{"n_layer": 9, "d_model": 384, "n_head": 6, "n_kv_head": 6, "head_dim": 64, "d_mlp": 1024, "vocab_size": 16384, "activation": "swiglu", "norm": "rmsnorm", "norm_place": "pre", "norm_eps": 1e-06, "positions": "rope", "rope_base": 10000.0, "rope_fraction": 1.0, "qk_norm": false, "attn_scale": 0.125, "bias": "none", "tie_embeddings": false, "parallel_block": true, "init": "normal", "init_std_qkv": 0.0396, "init_std_o": 0.0, "init_std_up": 0.0396, "init_std_down": 0.0, "optimizer": "soap_variant", "lr": 0.00374, "beta1": 0.95, "beta2": 0.95, "weight_decay": 0.052, "lr_head": 0.00673, "grad_clip": 1.0, "warmup_steps": 200, "schedule": "wsd", "decay_fraction": 1.0, "decay_shape": "linear", "final_lr_fraction": 0.0, "batch_tokens": 131072, "seq_len": 1024, "doc_mask": true, "train_tokens": 697500000, "steps": 5322, "dataset": "wikipedia_en"}
Each number is 200 + 20 x the weight over the matrix's rms, rounded and kept within 0 to 999. Layers, rows and columns count from 0.

# layer 4 attention output (transposed), 384x384, rms 0.128, rows 159-186, columns 256-383
187,211,177,168,209,198,193,177,200,214,174,221,203,191,223,182,210,209,200,187,182,201,149,195,222,130,199,136,228,213,229,183,178,203,245,190,223,214,231,276,236,199,235,206,163,190,245,199,205,212,196,232,222,213,199,252,188,186,182,229,207,187,192,216,175,190,197,185,230,205,212,198,200,184,212,211,147,229,181,184,199,215,184,183,179,200,146,229,150,208,131,225,239,201,138,115,180,204,211,230,207,162,211,176,232,257,162,179,203,225,188,190,173,196,167,203,193,186,191,192,205,205,215,194,222,220,197,217
207,198,212,227,208,181,184,202,193,204,217,178,240,193,157,195,251,236,180,206,174,188,195,160,218,242,241,182,194,217,198,190,184,143,217,202,247,210,209,172,208,208,222,202,201,224,195,199,210,191,223,201,207,247,205,213,217,203,206,187,204,198,192,173,189,191,226,195,206,197,180,206,177,188,181,193,201,198,205,208,207,227,243,210,205,172,201,201,217,202,184,176,179,202,232,209,200,209,189,189,196,166,173,229,176,188,188,200,152,185,208,216,200,182,197,166,201,251,201,192,193,211,183,152,201,166,239,160
198,189,191,180,198,201,177,192,202,147,221,216,171,209,199,192,164,204,186,199,205,226,226,195,194,216,198,179,203,195,184,205,227,155,175,209,208,166,227,188,215,175,187,221,183,194,194,220,240,214,198,189,206,213,188,157,209,214,179,184,216,221,232,190,211,195,249,200,189,232,181,187,207,168,212,223,173,185,160,204,211,179,216,182,205,201,196,196,201,219,232,224,222,217,168,236,225,195,233,194,220,187,201,156,212,222,159,197,225,191,225,215,198,216,211,220,184,221,180,215,198,229,205,188,212,208,191,194
191,180,205,217,218,206,227,186,171,207,165,228,204,194,214,236,177,225,153,218,168,159,184,201,212,255,214,184,211,173,179,197,210,190,220,220,245,179,185,196,198,181,182,227,193,177,205,192,212,219,196,185,219,167,194,206,228,182,191,220,199,202,194,179,221,206,191,191,217,229,160,205,169,177,186,186,211,213,176,223,199,208,213,184,192,188,203,206,202,243,193,209,213,214,212,216,161,232,203,207,190,225,195,175,171,190,185,206,187,153,174,187,196,179,209,210,194,219,209,172,186,218,189,214,188,193,204,191
206,217,184,212,193,162,186,204,196,193,215,179,192,201,136,193,232,214,208,202,235,214,227,193,186,159,236,222,187,224,211,166,231,228,179,198,174,212,236,246,177,160,225,173,188,191,181,213,170,245,183,220,213,227,213,205,206,185,214,217,191,205,185,185,196,170,193,240,205,215,211,200,183,179,214,168,172,215,235,204,190,195,204,208,209,192,179,219,204,128,168,179,192,218,207,248,208,198,217,161,247,158,164,202,210,165,219,180,239,202,205,215,231,167,185,149,231,183,216,222,215,236,197,210,205,180,221,176
205,193,191,209,185,178,240,215,200,199,154,232,167,214,206,191,198,229,178,205,202,206,282,224,209,222,206,190,217,203,167,200,211,158,189,191,179,186,174,202,190,200,228,245,216,188,208,205,219,178,216,168,166,210,229,226,240,195,193,192,246,225,184,194,206,187,207,189,215,176,202,204,179,207,215,195,216,164,175,194,191,196,166,179,172,207,202,181,190,239,177,181,175,236,213,196,196,196,216,214,217,165,198,193,196,192,212,236,155,176,199,228,208,193,226,202,176,238,204,198,193,211,203,224,165,199,222,193
197,199,163,156,224,241,193,162,217,194,240,203,206,203,199,177,202,165,190,200,199,152,217,158,176,199,215,188,226,196,231,209,187,181,223,196,179,202,195,246,188,211,217,182,199,196,188,181,220,205,221,218,212,218,213,172,178,165,195,210,208,198,171,212,208,207,201,210,145,192,186,204,187,199,231,164,204,199,191,200,200,179,216,218,189,236,181,201,196,202,185,178,189,197,197,204,226,213,228,177,205,220,197,182,233,200,205,234,186,194,185,186,214,184,243,214,244,189,243,184,184,215,192,182,222,195,175,218
203,220,178,176,207,183,224,222,195,205,199,198,238,188,199,149,177,212,160,203,179,195,189,184,232,189,173,182,214,195,230,205,198,207,190,215,187,203,204,174,239,220,246,185,198,217,187,175,161,213,248,184,182,179,209,171,184,202,194,184,164,199,220,174,201,195,191,206,190,210,177,189,168,185,204,216,207,172,235,192,197,171,201,203,210,218,218,192,222,196,227,187,224,234,188,193,195,226,168,185,182,223,198,175,214,160,171,199,221,203,195,187,189,237,200,182,227,178,197,185,205,199,216,180,210,247,211,236
195,210,217,210,232,168,197,246,219,208,195,173,204,188,182,232,244,204,201,234,194,250,205,210,172,197,196,247,256,208,212,217,208,216,187,198,231,235,219,191,232,225,210,182,210,235,201,184,180,164,201,208,223,176,193,197,199,188,214,198,172,185,216,196,239,183,225,206,171,212,213,212,180,221,201,210,193,207,188,196,191,196,174,178,213,189,227,224,230,141,156,201,178,170,208,191,199,181,219,193,179,136,205,225,191,184,202,194,223,186,191,209,167,206,215,174,187,227,161,215,255,218,200,172,195,175,211,197
156,218,187,200,202,187,165,230,186,193,205,234,179,170,239,220,198,208,183,162,200,205,189,238,168,171,231,184,180,234,202,176,193,211,202,220,202,189,179,194,188,206,217,211,214,207,229,218,218,211,213,201,208,265,198,227,219,203,185,173,216,208,188,203,176,193,209,210,212,183,260,231,189,204,168,212,179,227,194,200,191,187,200,174,168,216,189,203,199,180,206,208,205,179,224,194,182,216,202,183,198,182,197,185,238,194,187,200,153,198,239,208,171,230,159,222,171,208,203,157,204,221,224,231,176,175,167,187
186,229,212,236,202,219,188,211,199,196,196,218,216,170,180,206,216,202,173,169,189,212,201,213,232,207,226,168,213,202,203,182,201,178,191,223,211,216,195,200,226,195,224,177,201,205,180,265,219,191,221,198,218,232,214,171,169,183,174,205,201,220,200,172,155,211,189,241,222,224,173,182,212,186,199,203,212,207,217,199,208,201,199,166,205,186,212,228,196,234,172,171,188,208,190,178,197,210,194,218,195,185,223,205,170,205,200,213,191,212,194,217,230,187,187,207,218,190,230,183,175,220,169,224,176,192,206,156
196,197,197,202,210,175,200,232,209,198,183,191,192,214,207,180,186,177,167,201,158,201,233,233,241,204,197,171,177,213,213,233,248,229,147,213,204,217,194,189,227,224,191,197,202,231,203,140,181,201,219,213,220,202,190,220,220,211,219,176,182,208,208,197,161,197,225,203,165,198,210,192,167,189,225,164,211,192,199,223,209,217,212,196,221,172,203,200,197,206,216,206,197,241,189,228,150,187,226,214,193,229,183,214,174,215,187,203,180,196,225,201,172,186,192,161,190,191,195,233,217,212,190,177,191,219,179,197
190,220,221,234,201,168,245,224,163,203,221,177,217,157,178,216,206,168,217,214,192,226,233,172,202,228,210,233,208,183,203,210,172,210,183,205,185,177,189,217,207,203,181,183,220,236,186,207,189,152,189,198,195,203,182,200,187,190,157,182,208,207,175,187,180,188,251,208,207,199,220,184,187,187,178,218,225,196,213,203,203,156,188,220,213,196,212,186,189,168,231,148,182,197,207,244,200,212,186,153,173,221,213,211,195,163,243,216,164,184,199,228,184,194,197,226,225,202,203,214,194,215,198,148,179,184,181,189
164,213,173,228,199,194,213,166,173,242,191,195,218,204,195,199,207,189,167,222,212,203,218,207,189,219,155,177,210,208,172,202,181,222,219,234,225,197,180,217,216,188,221,237,222,209,203,194,236,244,216,190,205,198,195,198,176,220,190,179,201,219,179,201,208,191,204,186,225,230,182,178,197,169,237,229,229,161,164,218,181,203,174,202,192,182,200,236,178,184,201,186,163,220,197,191,188,199,198,218,183,156,217,161,203,156,214,176,213,234,212,203,176,229,202,219,240,200,193,213,204,217,169,234,217,173,198,209
194,185,215,163,212,188,203,186,200,192,234,215,186,210,203,205,199,185,202,192,232,219,225,197,188,218,236,188,197,225,225,205,187,180,177,240,188,193,193,180,227,209,164,182,222,192,205,197,227,193,198,182,204,229,197,207,187,194,198,212,196,181,199,186,186,232,238,208,223,203,210,215,217,222,175,210,223,233,172,178,185,209,186,198,219,204,198,185,218,224,220,231,200,198,169,197,236,188,168,186,206,190,187,209,145,194,231,170,200,207,180,197,161,213,221,194,196,203,181,168,190,203,213,227,192,221,209,171
172,212,182,207,191,211,190,209,191,195,144,207,231,239,226,180,231,200,177,211,202,199,188,176,216,212,215,202,195,200,192,217,218,209,253,183,180,186,198,239,195,190,233,204,174,197,218,190,187,210,230,178,188,209,210,191,205,215,171,181,219,207,183,164,171,212,225,201,197,183,204,189,219,174,230,173,189,179,186,232,195,238,222,197,180,189,232,189,223,198,179,178,161,198,181,221,197,204,182,188,222,205,201,186,206,158,200,188,170,210,178,196,197,165,192,174,210,187,202,166,224,199,196,199,187,174,192,192
183,220,222,165,201,199,224,191,210,183,202,177,181,189,227,237,228,179,215,210,175,191,235,196,188,191,220,206,204,231,214,200,236,221,236,208,185,180,212,216,242,177,188,182,197,224,181,228,216,174,184,250,197,200,202,219,227,189,206,189,172,215,231,221,190,254,163,189,211,198,199,193,199,226,183,264,177,168,208,215,181,216,191,206,231,196,183,192,246,213,202,196,206,175,214,223,193,200,248,245,203,200,213,185,178,258,180,178,209,210,162,211,166,216,199,174,163,231,220,165,174,215,202,203,203,221,198,198
194,215,229,182,210,197,186,259,187,203,215,187,205,196,197,201,226,189,174,189,179,201,218,228,213,204,207,180,229,206,201,206,188,209,204,230,194,225,179,243,208,197,191,171,212,165,185,168,176,220,234,185,220,222,201,200,201,203,189,176,175,200,210,187,196,201,217,215,225,193,198,232,153,212,194,218,205,195,191,203,213,220,171,182,198,196,202,202,199,189,185,222,191,252,202,214,184,259,197,181,222,154,176,190,193,160,160,193,205,222,197,197,176,201,186,185,208,211,211,186,183,199,189,223,203,192,194,210
170,188,176,212,183,200,202,210,185,174,180,196,146,203,207,185,191,206,195,200,187,186,196,186,198,196,260,208,175,171,199,194,196,237,188,179,227,176,147,212,190,196,230,206,203,234,219,261,201,183,194,199,169,201,208,216,189,190,214,186,231,215,183,177,196,220,211,177,206,213,206,151,201,173,183,173,154,168,203,193,220,197,212,182,157,197,186,200,184,209,199,164,215,211,207,211,187,223,206,175,233,192,164,218,223,212,196,247,210,207,186,207,203,214,212,243,121,210,183,193,221,226,169,173,213,195,202,218
198,206,199,205,220,164,195,199,195,240,195,198,224,220,195,197,230,192,227,212,164,181,181,211,172,193,219,187,193,210,203,220,232,240,215,185,195,173,196,200,215,231,204,197,170,185,191,185,224,203,195,236,210,229,202,201,218,198,223,193,217,190,211,199,169,187,183,205,165,195,211,225,205,198,195,185,190,202,169,187,198,204,178,189,176,220,162,213,218,220,169,212,180,218,192,180,176,200,167,196,187,187,193,230,230,172,207,177,223,209,214,210,240,165,184,215,200,214,181,186,191,192,222,171,184,139,236,207
186,190,203,221,168,237,209,179,189,201,199,205,243,189,197,205,211,193,189,203,170,202,206,192,223,224,223,174,191,158,191,166,222,228,179,164,224,211,196,183,205,191,243,199,197,149,212,237,210,181,219,221,199,185,195,179,227,167,186,195,237,188,192,182,167,175,201,199,218,168,190,176,186,202,217,150,167,186,231,196,219,118,177,185,170,204,205,214,205,193,205,202,188,194,219,194,252,205,189,246,168,211,212,187,245,214,197,221,202,190,212,232,209,239,215,223,201,171,194,194,265,215,154,182,195,204,233,211
208,176,233,199,194,195,172,227,195,188,177,190,218,208,210,171,215,188,181,210,220,185,197,192,246,199,193,200,175,176,209,198,189,213,167,182,201,224,204,184,224,180,187,199,190,223,184,211,197,223,205,196,177,180,179,205,185,204,168,213,185,198,198,208,193,212,214,192,213,186,144,180,209,217,192,191,212,193,242,231,205,153,198,187,198,225,175,156,197,215,210,194,209,212,173,181,225,203,193,231,173,193,201,198,174,214,152,182,216,208,221,214,209,197,217,206,206,186,190,230,186,219,178,194,225,214,224,204
219,206,183,177,219,161,204,170,229,193,198,189,193,178,206,222,220,171,190,183,202,227,244,195,211,218,208,226,243,188,178,186,198,212,156,197,191,200,194,235,194,184,187,170,225,198,194,204,228,179,214,218,218,215,180,193,208,222,215,179,211,199,151,222,180,202,236,196,192,206,175,192,199,191,190,211,175,193,205,183,211,167,177,182,204,208,201,166,196,193,242,218,220,198,207,178,200,226,220,180,191,239,208,196,234,185,188,161,197,243,236,209,188,227,198,175,207,203,193,209,201,178,232,194,196,172,194,201
164,197,198,189,220,170,181,215,186,213,205,205,182,216,205,170,197,198,180,218,203,218,197,215,243,204,198,208,198,206,213,223,226,186,177,185,219,203,189,220,218,216,205,202,193,229,216,199,209,194,189,228,192,200,167,201,196,203,201,209,208,201,195,192,177,169,233,214,186,212,214,186,145,184,213,219,192,190,201,227,210,224,239,177,187,178,185,184,210,172,200,192,233,190,182,216,193,146,183,200,201,211,213,197,187,188,214,203,224,176,191,222,194,166,223,169,175,198,209,211,201,217,162,161,171,203,206,185
184,232,194,203,201,176,175,223,203,223,237,200,208,216,210,184,178,229,210,198,221,172,207,197,187,207,195,180,207,210,205,185,225,168,212,200,165,205,209,184,196,215,194,207,188,211,226,189,172,179,180,223,193,209,206,198,199,181,206,187,226,217,178,214,170,234,195,194,154,228,195,210,225,212,196,234,176,235,211,226,201,193,214,194,198,213,208,212,188,211,215,178,188,204,201,223,187,184,244,192,222,149,209,240,217,240,205,213,199,205,189,207,161,196,171,185,206,199,178,209,183,173,182,228,211,195,209,147
225,179,198,156,226,177,216,167,224,195,211,222,193,200,204,242,195,202,210,190,218,187,186,172,207,193,211,193,228,194,211,217,189,172,208,217,198,166,175,200,195,188,212,158,190,208,187,223,176,207,206,187,191,221,208,237,197,225,175,183,218,180,247,195,207,185,218,224,199,213,171,213,200,209,200,207,224,194,188,188,202,186,169,214,248,217,200,192,170,197,243,193,208,196,170,171,207,220,208,160,186,235,171,238,186,216,182,178,184,175,161,196,196,202,215,186,231,187,222,216,229,208,194,212,212,220,182,204
198,165,211,225,167,218,207,244,160,207,195,214,211,205,163,200,230,216,211,200,206,191,221,243,214,186,171,202,164,164,220,210,189,174,178,166,234,207,207,204,215,208,218,176,120,168,205,192,198,199,203,198,193,181,217,192,190,179,184,212,191,207,185,204,185,189,224,194,206,212,227,191,185,194,207,199,199,175,197,181,152,196,182,201,205,231,228,174,191,172,195,163,190,176,202,168,212,190,215,216,218,195,182,204,240,154,207,214,200,194,193,195,221,216,196,194,210,183,174,211,177,187,224,185,207,179,219,186
212,179,186,168,197,181,218,236,176,194,206,204,206,187,220,228,207,208,218,181,179,207,171,193,192,220,205,232,223,185,181,193,187,193,231,181,181,194,233,225,193,192,201,222,237,214,188,211,201,212,222,200,205,185,180,232,203,186,198,230,206,212,185,192,212,204,179,205,213,163,180,211,200,202,247,187,216,198,172,195,230,190,213,215,203,199,177,209,209,193,189,234,212,203,210,176,214,202,167,214,224,204,196,192,187,202,185,175,195,170,216,226,191,199,176,224,233,209,257,165,171,217,207,205,189,196,191,218
# layer 4 attention value, 384x384, rms 0.139, rows 160-186, columns 256-383
153,155,180,190,212,213,165,209,211,186,162,206,201,210,196,205,248,188,197,198,211,165,182,179,164,228,228,211,195,198,211,196,207,171,215,234,220,202,189,170,163,189,179,268,193,211,201,192,240,195,224,206,205,206,166,178,206,228,222,193,196,171,176,173,192,204,197,176,203,171,196,250,218,214,193,183,190,190,198,157,212,160,191,177,176,207,196,188,197,180,185,199,210,184,224,177,182,197,198,211,202,170,212,237,200,195,175,252,202,196,202,229,182,235,187,244,178,210,180,213,177,164,201,198,223,174,170,211
224,209,228,253,210,174,161,217,200,190,225,215,150,158,163,207,207,200,237,174,273,211,223,231,231,241,156,187,213,200,218,210,211,230,190,148,211,218,159,191,217,201,211,185,175,171,222,227,213,229,225,194,200,215,211,195,257,160,202,207,229,250,220,196,212,204,230,182,185,168,238,227,230,199,199,199,204,213,168,223,203,189,163,214,183,191,204,197,239,180,211,211,240,188,197,215,208,212,214,225,210,198,222,199,208,200,173,223,201,183,209,235,195,164,226,201,185,217,199,206,173,212,197,214,222,176,199,183
211,179,211,153,218,224,181,179,181,209,194,214,213,236,187,197,164,232,129,200,169,180,239,205,230,189,199,201,217,153,191,229,184,217,180,232,199,174,207,173,191,224,191,201,209,224,206,234,152,219,192,219,174,228,193,182,199,217,200,207,218,206,179,215,193,189,199,219,214,228,203,208,192,224,182,206,186,158,190,217,212,185,243,174,212,209,211,194,248,200,226,188,188,192,199,151,215,180,200,161,192,208,214,211,232,161,192,221,173,182,181,192,225,223,173,226,202,183,223,205,141,211,233,195,219,152,218,205
219,199,192,255,206,212,181,209,223,230,196,225,193,188,212,206,241,177,243,221,205,171,173,213,205,214,187,160,222,229,200,191,234,177,213,202,141,194,201,211,194,193,211,205,207,200,196,166,196,198,230,181,223,233,205,215,210,209,199,204,184,176,197,166,209,211,173,178,225,147,216,190,205,213,227,210,186,250,167,211,199,160,198,213,166,194,154,229,178,186,179,204,211,152,206,222,167,206,220,225,220,196,177,198,210,205,211,166,232,155,176,201,202,204,204,174,218,201,189,196,229,198,181,218,190,222,190,215
181,194,156,182,211,208,198,194,201,184,246,209,180,179,185,242,198,243,187,175,229,185,230,227,214,193,203,228,195,201,210,189,201,228,180,181,193,205,209,206,211,204,188,177,183,219,231,197,198,200,175,181,201,194,174,208,187,238,187,204,236,202,175,262,233,198,198,227,212,208,191,199,162,189,193,201,179,183,256,172,188,190,233,188,184,222,207,181,213,189,238,192,191,197,155,165,210,232,191,188,248,153,180,195,200,170,195,228,199,210,204,164,204,186,155,172,210,246,224,197,131,200,232,216,226,152,222,197
244,192,176,225,240,206,213,190,210,234,227,193,150,224,231,190,191,200,242,170,196,188,177,204,195,174,185,178,164,202,171,196,197,197,167,218,252,209,236,173,217,188,217,199,200,213,208,186,204,242,163,218,185,244,230,193,202,202,181,204,181,217,212,188,182,208,230,239,203,227,195,219,198,192,185,196,226,184,198,211,200,205,196,211,212,197,186,226,215,156,206,166,202,201,165,218,203,189,215,185,244,161,165,235,190,196,212,249,183,218,170,207,189,210,200,200,161,211,233,222,222,232,218,165,230,190,162,221
180,185,234,195,213,217,213,190,181,206,184,178,179,182,183,198,189,227,229,174,200,228,187,211,229,234,198,208,217,176,204,183,226,148,195,219,219,198,224,146,202,218,189,197,230,173,205,198,212,230,199,220,173,205,191,225,255,200,178,208,190,212,230,210,228,204,191,217,153,225,182,204,219,230,189,226,233,203,205,195,242,187,165,184,211,199,198,197,198,247,179,184,169,208,228,190,222,198,217,213,204,196,193,209,224,191,205,211,238,203,204,207,186,181,171,209,219,242,224,179,240,208,193,155,178,180,188,208
206,230,176,158,177,219,216,210,259,228,184,216,222,167,207,230,220,172,214,203,216,186,179,182,193,195,217,157,192,198,212,197,233,192,207,222,228,228,193,226,208,179,199,215,196,233,227,186,187,185,187,196,209,183,202,175,180,208,207,253,188,166,221,198,188,210,202,185,210,170,162,193,173,178,222,203,188,216,143,154,198,213,204,198,196,220,189,204,206,191,167,208,214,213,201,189,170,244,248,207,171,200,219,246,197,230,207,184,175,171,204,202,184,179,142,188,232,191,220,190,234,188,171,219,211,221,197,211
177,207,198,211,213,161,261,211,183,177,178,181,224,175,192,219,186,176,183,211,178,164,173,200,230,198,197,218,208,226,230,208,250,171,203,233,197,192,176,203,204,205,216,200,228,209,170,199,212,200,210,157,219,203,164,215,161,210,202,177,202,161,199,187,224,172,183,189,186,250,249,224,182,203,220,215,218,178,173,184,200,236,203,237,226,172,170,194,180,239,225,199,193,189,218,242,216,184,203,209,234,222,182,194,188,215,201,183,226,180,208,206,222,194,224,189,198,154,148,171,233,213,197,227,196,207,186,175
202,171,191,225,179,181,185,178,188,187,181,192,224,233,176,173,202,234,241,226,217,157,195,186,161,257,209,203,191,244,202,202,196,211,189,191,183,203,200,203,209,190,205,206,164,194,217,190,205,254,200,202,145,176,185,186,205,204,180,172,202,206,191,204,171,164,177,215,178,213,221,208,229,209,232,188,186,205,224,224,225,177,172,151,217,204,214,217,236,191,218,191,201,187,190,168,188,169,188,220,220,193,247,189,193,181,205,229,187,202,175,198,182,210,220,232,167,174,188,183,201,195,149,195,238,216,231,174
171,218,230,207,178,232,214,197,200,208,202,197,188,222,200,185,191,209,197,183,215,196,197,225,230,198,204,212,230,214,192,190,240,169,193,209,238,191,207,207,193,247,206,179,196,182,197,213,202,197,220,215,216,193,212,232,239,235,213,242,207,223,186,261,208,227,213,220,179,232,212,220,196,236,229,195,191,211,193,240,212,183,188,171,201,202,164,197,199,225,170,228,211,172,204,162,211,184,245,184,193,178,189,215,222,211,215,195,216,242,214,188,189,224,176,216,192,208,201,208,201,183,181,176,207,221,176,205
198,201,148,227,224,203,181,213,212,198,208,214,164,206,216,234,226,168,236,196,186,160,215,223,206,209,170,216,180,222,187,194,235,201,219,184,229,189,214,222,193,174,172,246,192,193,199,236,179,179,197,217,160,191,155,211,190,213,185,163,177,196,193,249,192,191,205,180,223,200,192,180,224,200,232,177,208,174,207,174,194,177,183,205,165,224,214,228,179,183,178,144,214,200,199,214,189,190,188,228,208,212,229,198,184,220,242,214,204,230,176,156,194,219,214,228,184,189,177,206,189,202,161,215,189,159,172,219
216,203,236,199,184,214,184,167,196,231,239,225,157,216,198,187,205,202,181,194,205,213,247,209,166,266,199,185,206,221,201,267,207,195,240,211,190,161,208,202,236,192,206,196,215,147,184,186,202,225,212,200,173,193,178,148,170,205,220,224,206,190,200,200,205,182,178,207,160,210,178,173,226,227,226,216,233,216,232,209,224,211,165,191,204,209,186,201,202,163,212,186,225,183,203,220,191,190,229,175,183,240,186,189,229,215,219,168,178,191,161,214,185,203,232,212,222,192,221,198,239,201,172,222,203,153,218,208
175,185,209,139,205,185,213,201,221,198,191,205,225,213,203,200,200,154,199,196,192,159,215,196,160,205,213,200,210,165,189,212,193,184,184,224,218,202,184,190,185,172,182,218,187,213,201,207,201,192,186,196,210,187,169,222,181,181,176,213,198,189,197,239,170,187,189,222,226,217,228,211,201,218,236,198,217,212,243,159,210,220,187,219,212,214,202,227,165,206,208,232,175,182,216,176,229,218,170,211,231,181,187,191,180,189,206,201,209,167,219,169,208,195,213,195,211,176,182,198,167,221,173,212,221,175,183,187
191,182,214,246,188,200,175,153,188,190,209,212,151,198,147,169,197,204,188,165,177,197,204,223,206,217,193,199,221,200,192,223,190,173,222,217,197,178,251,180,168,204,204,214,223,165,179,198,192,199,196,196,218,189,173,218,228,209,217,184,210,208,160,212,204,188,209,225,207,208,160,197,238,270,220,181,180,211,195,228,226,196,200,213,196,189,200,175,153,192,188,171,196,186,229,232,227,196,207,226,210,183,196,196,226,198,175,168,203,191,183,185,208,213,222,216,200,186,186,201,199,193,186,186,207,165,208,209
194,227,185,196,169,158,181,170,156,191,239,170,225,212,178,212,204,185,209,209,230,195,174,183,191,221,185,161,173,201,199,180,220,225,167,200,206,195,192,239,167,207,238,170,225,196,206,153,222,223,166,192,232,213,220,198,197,155,201,216,208,200,188,209,201,188,166,209,225,187,233,205,192,185,199,223,226,193,214,217,215,191,216,211,252,209,207,197,219,189,239,244,191,222,194,170,209,188,205,208,197,139,222,191,155,188,197,207,175,225,224,202,160,186,206,204,217,200,185,173,202,226,214,201,234,186,187,214
186,202,181,165,192,175,222,194,161,190,185,179,199,193,178,233,192,192,197,167,207,171,161,229,237,196,190,247,208,185,245,183,232,155,182,172,189,204,189,212,188,201,214,181,204,199,189,187,239,206,194,197,181,198,183,261,205,201,182,232,172,223,227,207,224,203,179,203,193,196,205,231,192,191,201,188,199,185,190,266,240,181,176,193,204,192,178,220,207,190,197,212,207,235,197,207,227,177,213,205,223,170,211,169,183,194,233,204,233,232,176,163,216,200,185,224,186,193,208,183,207,222,167,189,187,230,185,219
172,193,169,250,199,168,193,222,192,177,253,196,192,186,203,206,210,247,237,190,168,196,222,195,268,248,192,186,216,229,164,198,220,215,185,192,204,230,189,196,219,221,183,193,223,224,224,186,179,209,226,201,196,204,180,175,197,162,238,184,198,198,189,191,206,188,209,163,220,175,187,209,187,188,201,177,193,196,181,186,182,220,202,213,194,230,188,179,240,196,202,173,186,193,156,206,198,206,197,200,179,230,224,194,196,186,191,166,206,217,210,177,201,190,214,210,193,197,223,208,151,182,222,190,205,213,217,213
202,218,195,221,188,203,231,180,183,206,196,222,173,221,242,225,185,221,218,194,162,189,181,200,159,213,203,190,214,207,162,184,195,210,200,231,210,175,203,219,210,185,214,219,187,254,184,178,193,205,185,199,189,194,207,194,164,235,216,201,166,167,187,217,177,180,200,163,152,203,177,221,181,212,190,164,207,215,189,146,166,233,191,208,183,210,211,203,172,148,231,168,201,185,198,220,200,201,182,203,177,181,186,204,162,194,200,188,176,183,217,195,181,221,181,212,244,184,202,202,184,180,175,221,218,204,204,219
226,196,172,219,178,210,190,177,197,228,169,208,190,208,211,198,189,238,207,198,175,180,188,180,193,201,232,186,166,224,189,186,198,249,204,192,195,203,211,197,229,201,181,171,207,208,208,196,199,207,162,170,193,229,170,185,241,229,212,208,197,196,196,131,233,189,223,217,194,173,197,214,177,196,192,200,201,204,196,181,248,181,190,170,201,191,202,241,183,224,215,191,204,181,199,205,180,182,205,190,211,190,212,207,209,208,183,213,196,183,210,212,154,206,198,211,214,191,220,208,196,199,235,188,207,185,185,199
209,190,196,263,198,214,179,171,157,203,205,231,198,184,190,193,196,220,216,189,210,206,221,196,185,224,208,209,173,186,154,205,185,188,222,188,199,248,205,195,180,221,191,206,196,146,201,188,216,199,194,196,219,216,221,188,240,195,186,227,196,192,209,134,202,192,239,209,168,167,182,200,214,209,195,204,202,227,224,235,200,186,169,184,167,221,213,184,199,199,187,211,193,201,197,185,201,205,195,208,184,193,211,232,177,197,157,201,189,243,196,178,164,191,173,230,182,185,227,178,194,201,195,206,191,203,234,186
226,193,183,225,198,198,211,219,228,228,188,191,191,206,220,219,235,166,196,196,210,211,192,189,220,190,189,221,211,192,205,216,195,219,192,158,198,185,197,182,196,187,166,183,180,230,213,187,205,197,225,178,190,197,197,238,197,205,173,180,175,213,165,215,220,196,198,201,196,200,223,217,194,198,215,189,180,183,181,200,182,211,186,224,196,204,186,219,160,172,198,208,195,173,175,233,197,201,218,191,189,213,196,177,160,168,200,195,236,243,171,165,166,175,211,191,195,185,158,185,206,203,199,205,162,212,180,203
209,218,210,234,200,222,202,200,234,253,170,223,183,178,202,203,180,188,202,176,182,210,193,231,186,214,191,169,216,188,175,185,207,135,236,247,226,187,210,196,225,201,196,198,216,151,213,201,203,200,207,182,246,207,159,230,242,209,216,228,198,146,191,230,188,221,187,213,207,204,187,213,191,241,219,227,203,197,185,168,230,210,190,190,232,212,180,225,213,202,215,182,205,212,185,190,224,205,234,237,196,186,199,238,229,183,221,193,250,194,216,197,201,195,189,195,244,200,199,208,193,219,172,196,201,190,201,192
224,230,208,208,170,229,218,188,232,198,247,210,204,206,204,178,215,189,194,224,172,203,226,214,170,198,202,216,219,190,219,243,218,196,205,199,206,200,179,202,184,195,212,216,191,218,183,199,185,189,210,189,216,178,205,210,184,174,204,233,216,184,230,199,181,217,203,168,201,187,189,236,201,226,191,205,203,219,161,188,192,156,180,195,208,199,167,181,225,218,173,233,195,217,211,206,185,173,228,191,237,198,181,203,180,210,209,194,163,223,220,250,206,207,203,200,188,192,178,192,203,194,215,219,224,199,182,186
230,170,191,203,264,229,180,218,180,194,217,193,211,238,212,177,239,185,201,215,205,186,206,166,190,193,165,186,213,137,196,230,148,230,219,181,193,210,178,173,207,202,183,195,194,191,180,236,171,191,200,203,208,189,185,221,194,207,196,207,180,219,202,185,160,223,215,193,209,236,219,211,218,203,193,205,249,152,223,206,191,190,194,203,237,210,169,180,164,180,179,188,193,191,202,243,212,193,194,218,189,204,207,167,162,140,201,230,205,219,192,192,227,194,195,188,170,205,171,219,215,212,194,208,180,198,176,216
210,194,221,204,169,180,213,195,198,165,237,215,182,196,207,220,173,218,218,183,207,178,195,196,175,210,214,221,142,199,212,233,193,222,205,211,167,216,228,206,194,191,217,170,183,197,227,172,220,192,181,220,193,165,210,161,203,207,213,235,236,199,213,128,179,210,198,177,209,172,171,190,193,165,214,213,212,239,209,184,201,210,201,187,158,192,218,165,192,173,194,175,196,207,181,221,166,206,222,184,214,240,236,183,223,182,181,213,183,230,224,199,160,199,165,183,193,194,193,208,222,158,207,198,197,167,178,199
187,160,222,178,228,193,165,190,160,210,215,170,184,214,185,204,202,224,201,238,207,150,154,209,199,194,181,190,229,255,179,179,166,211,196,202,227,175,191,225,181,185,176,211,205,203,179,232,210,195,208,220,198,207,220,193,178,209,224,201,132,243,172,230,224,156,171,168,198,244,186,230,213,186,182,164,195,193,181,214,209,217,179,231,199,183,231,220,173,179,203,176,185,200,210,163,199,186,173,242,209,152,174,208,174,203,212,196,210,178,204,233,242,180,199,223,188,190,211,201,200,204,178,225,198,214,231,220